Each number is 200 + 30 x the weight over its row's rms, rounded and kept within 0 to 999. Layers, rows and columns count from 0. The size before them is the row's rms in percent of the matrix's.

# layer 12 MLP down (transposed), 256x64, rms 0.187, rows 77-126, columns 32-63
103,210,192,195,158,198,195,178,186,198,222,195,142,156,163,196,267,164,164,193,191,152,164,196,210,211,228,158,198,152,231,187,224
103,204,252,217,204,205,206,225,222,194,154,178,173,188,183,212,163,238,198,181,232,175,204,211,210,150,203,218,188,185,193,204,232
098,201,164,216,160,156,229,200,201,218,221,238,196,195,213,174,200,216,221,190,149,200,188,180,198,213,180,236,187,193,217,228,182
089,222,250,230,196,240,159,208,169,152,178,251,193,177,175,140,253,244,205,186,205,181,175,199,185,251,175,186,162,189,174,199,237
083,205,230,250,201,249,205,176,196,173,145,218,246,224,228,210,243,196,176,196,205,196,215,225,200,190,249,216,268,198,182,197,172
094,202,167,192,207,219,250,190,179,209,221,188,177,181,208,210,177,140,176,163,186,184,223,231,248,188,212,169,173,220,210,172,204
084,243,184,228,261,215,178,193,218,237,180,188,232,173,250,177,208,219,195,226,216,270,201,191,193,202,158,224,214,206,225,183,225
090,208,152,171,171,175,220,218,203,204,163,175,253,252,208,213,232,233,186,158,226,161,235,192,156,203,234,226,218,216,203,169,217
101,171,169,214,182,212,170,155,226,172,146,159,228,240,254,144,194,202,209,210,205,156,185,209,223,210,215,210,197,226,218,188,199
101,213,181,214,188,196,240,246,183,153,199,192,235,181,165,125,209,175,188,204,181,224,229,204,208,141,226,180,207,219,234,196,186
113,194,248,189,184,219,198,184,170,124,203,271,222,229,172,235,231,126,206,206,152,210,164,229,189,210,213,216,203,205,266,181,216
123,183,171,215,188,171,203,274,218,204,222,235,229,251,182,219,216,198,170,239,202,265,216,250,163,196,214,203,212,215,222,238,155
116,134,205,219,173,214,228,182,181,200,191,233,125,171,201,159,183,214,271,256,205,207,192,210,242,216,230,147,203,198,191,254,167
111,206,185,191,193,219,244,199,209,225,185,151,204,140,211,213,172,195,191,225,187,177,190,188,237,235,180,215,234,239,228,211,210
096,214,183,207,158,190,165,242,211,180,203,173,186,238,198,186,207,194,207,247,237,169,242,207,161,207,206,185,201,182,184,198,227
091,197,210,212,190,235,206,190,163,218,220,183,186,140,146,170,233,194,261,138,218,213,234,221,176,193,227,155,197,213,220,242,204
095,190,243,240,200,250,158,237,165,204,165,237,231,191,216,234,188,133,182,266,164,166,173,209,204,178,222,216,209,225,222,234,175
109,238,180,181,186,153,215,191,168,213,143,159,175,202,216,186,208,176,233,205,133,201,188,218,231,187,189,203,216,182,181,182,218
097,167,180,232,239,221,180,201,172,220,145,254,248,248,225,199,183,149,223,234,235,195,234,173,208,265,191,186,163,226,237,191,225
077,196,169,228,223,205,152,191,153,145,222,150,210,226,218,180,230,231,260,237,210,225,197,221,194,232,183,213,139,153,176,206,187
112,156,229,198,205,216,152,208,173,200,195,198,216,235,234,224,186,220,187,229,185,197,220,194,184,189,173,193,273,158,187,179,226
091,196,155,175,171,198,234,179,208,132,136,238,168,211,223,206,177,174,202,183,195,235,220,216,191,198,188,199,191,180,273,209,230
094,184,296,186,197,198,241,210,160,282,204,185,184,143,261,191,231,178,191,219,234,158,187,213,181,182,169,215,194,221,223,204,219
102,213,202,178,145,184,177,187,206,266,245,182,150,186,252,182,217,166,217,165,216,201,178,179,193,181,199,206,191,219,178,192,234
108,210,278,229,228,177,198,208,188,266,197,197,126,146,160,188,152,153,207,176,195,172,153,187,171,218,167,187,184,222,163,216,198
089,172,187,198,173,175,219,216,178,237,170,168,223,201,201,171,221,155,115,258,159,212,170,211,236,269,199,205,183,207,224,195,206
117,252,233,186,250,243,171,165,193,178,204,240,206,141,233,127,126,227,198,186,235,191,179,208,200,198,244,170,220,178,156,185,212
093,220,196,184,186,181,203,192,217,148,263,173,188,214,284,164,165,234,204,151,192,211,218,176,178,211,188,206,208,155,231,237,192
100,167,151,176,140,220,229,164,237,153,222,173,225,214,220,200,169,215,226,195,185,201,197,244,198,219,239,185,214,147,206,214,163
086,201,151,176,156,209,191,182,224,185,183,249,233,258,187,190,196,208,217,185,218,196,182,175,205,197,221,192,158,189,222,189,185
107,163,196,175,191,217,237,272,216,214,173,176,195,197,193,197,132,195,235,205,197,194,167,210,150,164,206,216,173,205,233,229,134
091,186,231,229,198,186,174,177,149,172,188,228,232,216,187,189,239,159,170,204,249,214,175,182,156,126,200,218,207,241,252,153,197
096,213,243,207,131,180,217,164,185,237,187,196,196,192,212,196,223,176,224,156,142,189,257,160,187,231,162,133,227,203,187,145,205
084,169,284,197,184,185,177,157,216,229,157,214,154,187,177,265,243,183,178,224,188,221,216,242,162,227,180,213,188,198,230,228,175
109,193,246,186,202,173,218,213,221,234,186,196,240,189,197,199,186,197,195,193,275,170,227,152,133,210,195,261,219,233,195,188,218
099,193,136,208,220,193,135,200,248,174,197,223,188,182,179,195,226,235,169,208,202,166,186,197,201,187,183,227,231,156,187,205,235
098,230,171,180,221,171,218,209,198,195,148,221,219,206,166,236,196,220,208,217,158,200,271,222,162,161,178,215,209,192,188,223,122
090,227,280,196,201,207,160,146,197,180,252,228,192,244,254,206,204,246,174,214,200,173,213,206,181,167,168,236,200,209,179,221,188
102,174,218,236,208,144,212,208,183,215,207,167,189,190,207,231,184,225,186,155,223,164,300,168,181,220,211,192,215,156,206,160,216
092,198,252,248,208,211,220,235,229,234,146,177,152,217,251,183,269,214,176,173,143,197,164,186,161,210,188,192,160,161,171,209,223
110,226,223,238,190,191,204,235,212,231,155,197,182,208,220,175,215,160,155,185,199,191,145,235,228,217,154,191,217,231,186,205,162
106,164,194,224,202,227,207,171,205,177,255,221,178,184,166,185,179,186,188,190,144,177,184,204,147,186,211,198,151,216,235,264,248
105,205,175,211,131,177,247,204,172,256,213,233,226,200,177,161,181,233,213,172,162,157,218,234,225,211,180,195,250,190,205,228,207
108,218,243,196,178,177,155,246,177,226,190,144,215,210,174,249,226,230,201,227,148,233,235,170,175,140,222,199,231,189,180,257,191
088,198,203,194,166,193,204,212,221,198,210,176,249,258,157,196,190,252,216,197,281,237,189,169,201,220,215,159,187,225,182,191,217
104,204,185,241,170,202,198,164,212,186,240,264,181,206,228,261,195,214,162,296,199,177,180,182,204,236,189,210,243,173,221,161,144
111,215,205,185,248,189,232,229,202,183,134,250,163,145,216,254,174,173,202,207,180,181,186,196,216,224,236,177,185,252,214,160,252
094,225,151,265,193,161,174,211,222,262,209,159,228,219,205,166,237,172,197,150,212,198,195,195,250,196,167,186,217,187,209,194,228
098,164,151,160,185,182,182,234,191,230,158,223,199,216,181,162,202,204,171,214,172,211,255,204,176,212,174,225,172,167,148,224,198
110,211,180,229,176,165,227,198,165,171,199,201,155,206,197,246,209,214,201,176,153,161,176,163,221,203,172,195,188,136,217,243,227
# layer 12 MLP up, 256x64, rms 0.181, rows 78-127, columns 32-63
103,224,169,195,251,166,218,182,231,196,223,174,167,193,229,168,270,164,206,222,195,195,146,225,174,238,145,148,218,193,184,230,157
105,214,202,179,209,210,174,233,223,173,177,183,209,211,197,188,217,187,194,209,181,223,182,235,253,152,201,128,243,210,171,209,240
092,208,132,205,205,164,201,223,185,205,213,154,189,165,232,215,235,127,223,221,206,210,170,168,167,219,187,235,178,217,226,212,119
090,201,211,195,187,188,142,194,163,172,198,187,204,122,150,143,209,182,171,170,222,215,184,186,195,252,222,235,217,253,211,231,223
109,169,234,215,192,237,172,218,208,157,228,229,221,237,215,204,210,208,160,214,223,256,176,207,216,166,179,244,210,172,234,183,185
089,202,197,233,168,217,229,156,254,191,195,240,221,195,210,203,272,163,174,140,259,229,168,247,169,199,217,187,225,207,183,169,200
104,159,209,244,177,179,184,183,211,204,248,241,183,165,236,193,202,201,157,158,174,235,203,173,228,183,187,152,179,185,233,215,190
094,205,177,209,185,196,181,180,176,204,163,192,261,188,203,194,216,228,226,196,167,266,226,170,213,208,187,169,199,186,212,196,199
094,186,173,248,185,163,210,178,208,199,164,174,178,220,207,266,146,155,180,199,224,234,191,242,266,211,191,157,198,158,210,167,263
110,219,179,204,151,190,211,232,201,221,127,261,190,236,136,195,193,187,142,253,216,213,172,179,218,187,195,198,236,240,225,195,235
111,200,141,143,210,163,245,203,237,151,174,187,179,191,198,228,223,177,180,219,248,242,211,258,225,161,231,166,192,170,204,222,145
107,171,210,232,213,210,198,197,200,198,170,162,216,220,271,204,208,237,250,195,237,160,207,164,214,216,169,206,171,265,226,222,173
104,246,148,220,237,208,210,177,171,171,213,173,191,213,197,222,174,231,232,220,197,241,135,204,226,194,237,276,231,182,227,227,192
097,198,175,210,285,239,231,190,196,194,229,211,222,189,228,215,208,225,195,179,206,297,202,182,201,225,210,209,202,192,197,253,155
095,191,220,168,187,189,168,217,225,239,168,154,232,211,187,206,219,176,201,231,193,204,145,216,205,209,186,216,159,280,216,202,166
101,162,194,217,244,190,186,185,211,273,208,199,218,214,232,179,159,187,148,179,183,249,256,216,199,230,209,215,186,207,170,201,198
097,206,227,169,193,213,180,186,195,212,200,205,261,171,215,185,207,171,247,269,237,188,179,206,233,180,178,204,195,202,204,212,225
107,185,185,225,175,197,252,229,185,216,180,132,190,232,197,191,203,227,222,191,142,231,183,205,242,160,206,216,197,186,144,272,195
097,236,148,207,240,236,207,212,187,198,159,193,174,187,208,205,195,180,187,196,119,199,211,219,241,204,225,251,223,202,281,134,228
107,202,153,244,180,157,212,169,186,205,203,187,160,206,180,222,161,176,161,150,212,219,180,221,206,247,226,205,142,174,177,210,134
092,214,212,199,201,198,246,200,201,190,204,140,207,168,210,151,225,288,210,214,152,168,207,215,196,180,276,231,214,226,188,182,176
091,194,163,189,183,187,220,181,182,230,176,173,188,202,171,247,220,238,222,211,184,215,213,156,210,202,218,176,222,186,258,168,207
102,165,164,215,207,231,194,177,178,135,165,248,156,188,240,207,192,197,168,189,206,253,225,229,250,227,218,207,197,174,248,210,198
099,179,201,249,150,130,230,217,207,212,166,225,167,184,212,178,223,198,166,195,231,257,203,239,276,176,156,181,220,251,204,249,195
093,218,142,189,164,254,191,197,149,201,212,217,187,239,201,153,192,216,190,208,240,144,189,194,204,160,214,179,189,203,180,231,187
101,225,174,166,207,192,207,194,252,158,183,169,194,215,204,201,190,178,161,287,200,181,217,230,229,210,163,158,208,185,128,248,190
097,174,259,220,178,177,173,210,187,194,224,209,275,212,181,229,193,207,227,193,260,241,179,239,191,231,240,227,224,269,193,196,115
099,230,187,233,223,177,179,204,237,181,236,168,119,188,156,172,200,152,217,173,193,259,171,196,226,227,215,188,189,229,198,239,207
103,288,206,209,181,202,216,182,203,223,225,206,226,233,228,234,180,211,229,173,229,241,232,236,223,233,175,193,199,147,160,197,197
106,257,206,198,214,198,199,243,193,188,218,248,216,227,158,175,167,268,187,241,201,190,134,196,207,222,185,168,198,240,199,199,135
098,264,196,264,220,216,161,199,174,205,195,221,246,220,178,183,211,161,199,226,223,236,171,218,202,193,199,218,235,214,217,197,200
096,211,183,237,219,208,198,202,199,218,214,187,190,214,198,180,209,188,185,215,260,215,205,185,193,198,188,228,210,206,218,236,102
092,220,178,193,227,175,198,163,181,123,233,211,240,198,248,151,213,251,217,188,198,149,204,151,245,248,217,169,169,184,174,248,217
092,246,181,195,191,176,194,130,199,220,221,180,182,239,194,210,159,193,162,188,146,212,164,187,244,215,235,155,214,210,220,212,196
104,229,160,144,206,208,243,221,231,201,206,172,154,173,222,233,182,178,220,174,193,189,217,196,207,177,253,200,258,233,248,198,214
094,179,164,208,209,179,207,191,215,198,226,179,151,166,246,147,171,173,195,214,233,197,167,238,223,237,213,202,142,247,237,235,232
089,202,190,175,237,183,260,207,205,199,202,175,170,206,152,194,185,245,215,195,233,281,252,221,194,199,203,161,183,180,205,156,237
086,197,200,175,201,230,226,199,145,192,233,142,236,244,190,180,213,236,165,223,215,211,189,247,223,224,167,210,235,204,187,220,232
094,211,150,212,165,213,226,130,166,235,149,198,173,216,211,185,148,202,268,230,203,234,227,199,141,175,222,194,209,239,235,188,221
094,186,214,158,172,150,227,173,173,193,204,183,198,156,161,162,197,227,239,238,180,246,197,162,209,207,187,187,190,203,270,220,256
113,200,230,193,183,253,206,200,112,229,199,201,220,180,233,196,187,221,248,177,219,256,175,241,202,202,203,172,197,208,216,235,222
109,209,251,204,193,198,160,151,230,185,138,198,202,191,192,148,245,161,250,270,193,190,174,202,230,196,190,195,231,192,202,207,202
105,203,151,178,134,196,215,175,186,177,237,201,256,232,221,198,180,184,266,206,192,186,230,262,193,286,181,207,193,194,233,180,218
091,225,218,162,247,184,215,188,160,208,185,245,192,228,234,183,226,215,171,238,204,146,195,195,172,207,186,227,207,182,252,176,169
099,170,208,174,190,225,178,203,151,190,198,202,257,243,157,228,191,160,192,240,180,243,175,237,224,161,218,196,194,175,246,220,188
100,170,219,168,188,217,198,185,182,182,225,134,166,180,196,191,204,188,202,231,260,218,207,229,229,198,176,198,246,183,212,225,204
103,172,193,200,148,225,196,174,189,222,210,217,194,175,162,128,155,179,222,181,161,189,221,231,198,213,206,159,182,300,222,181,202
095,185,146,218,217,222,235,184,199,211,198,160,206,254,151,221,203,212,244,207,237,209,201,211,163,200,228,173,193,228,206,250,197
106,144,226,165,198,186,201,212,185,175,214,177,244,191,185,263,228,178,160,165,201,212,194,249,219,209,241,190,242,264,254,172,175
102,237,191,205,183,188,186,242,200,190,200,149,213,252,226,182,181,276,194,194,217,178,183,232,162,187,181,228,245,191,185,234,171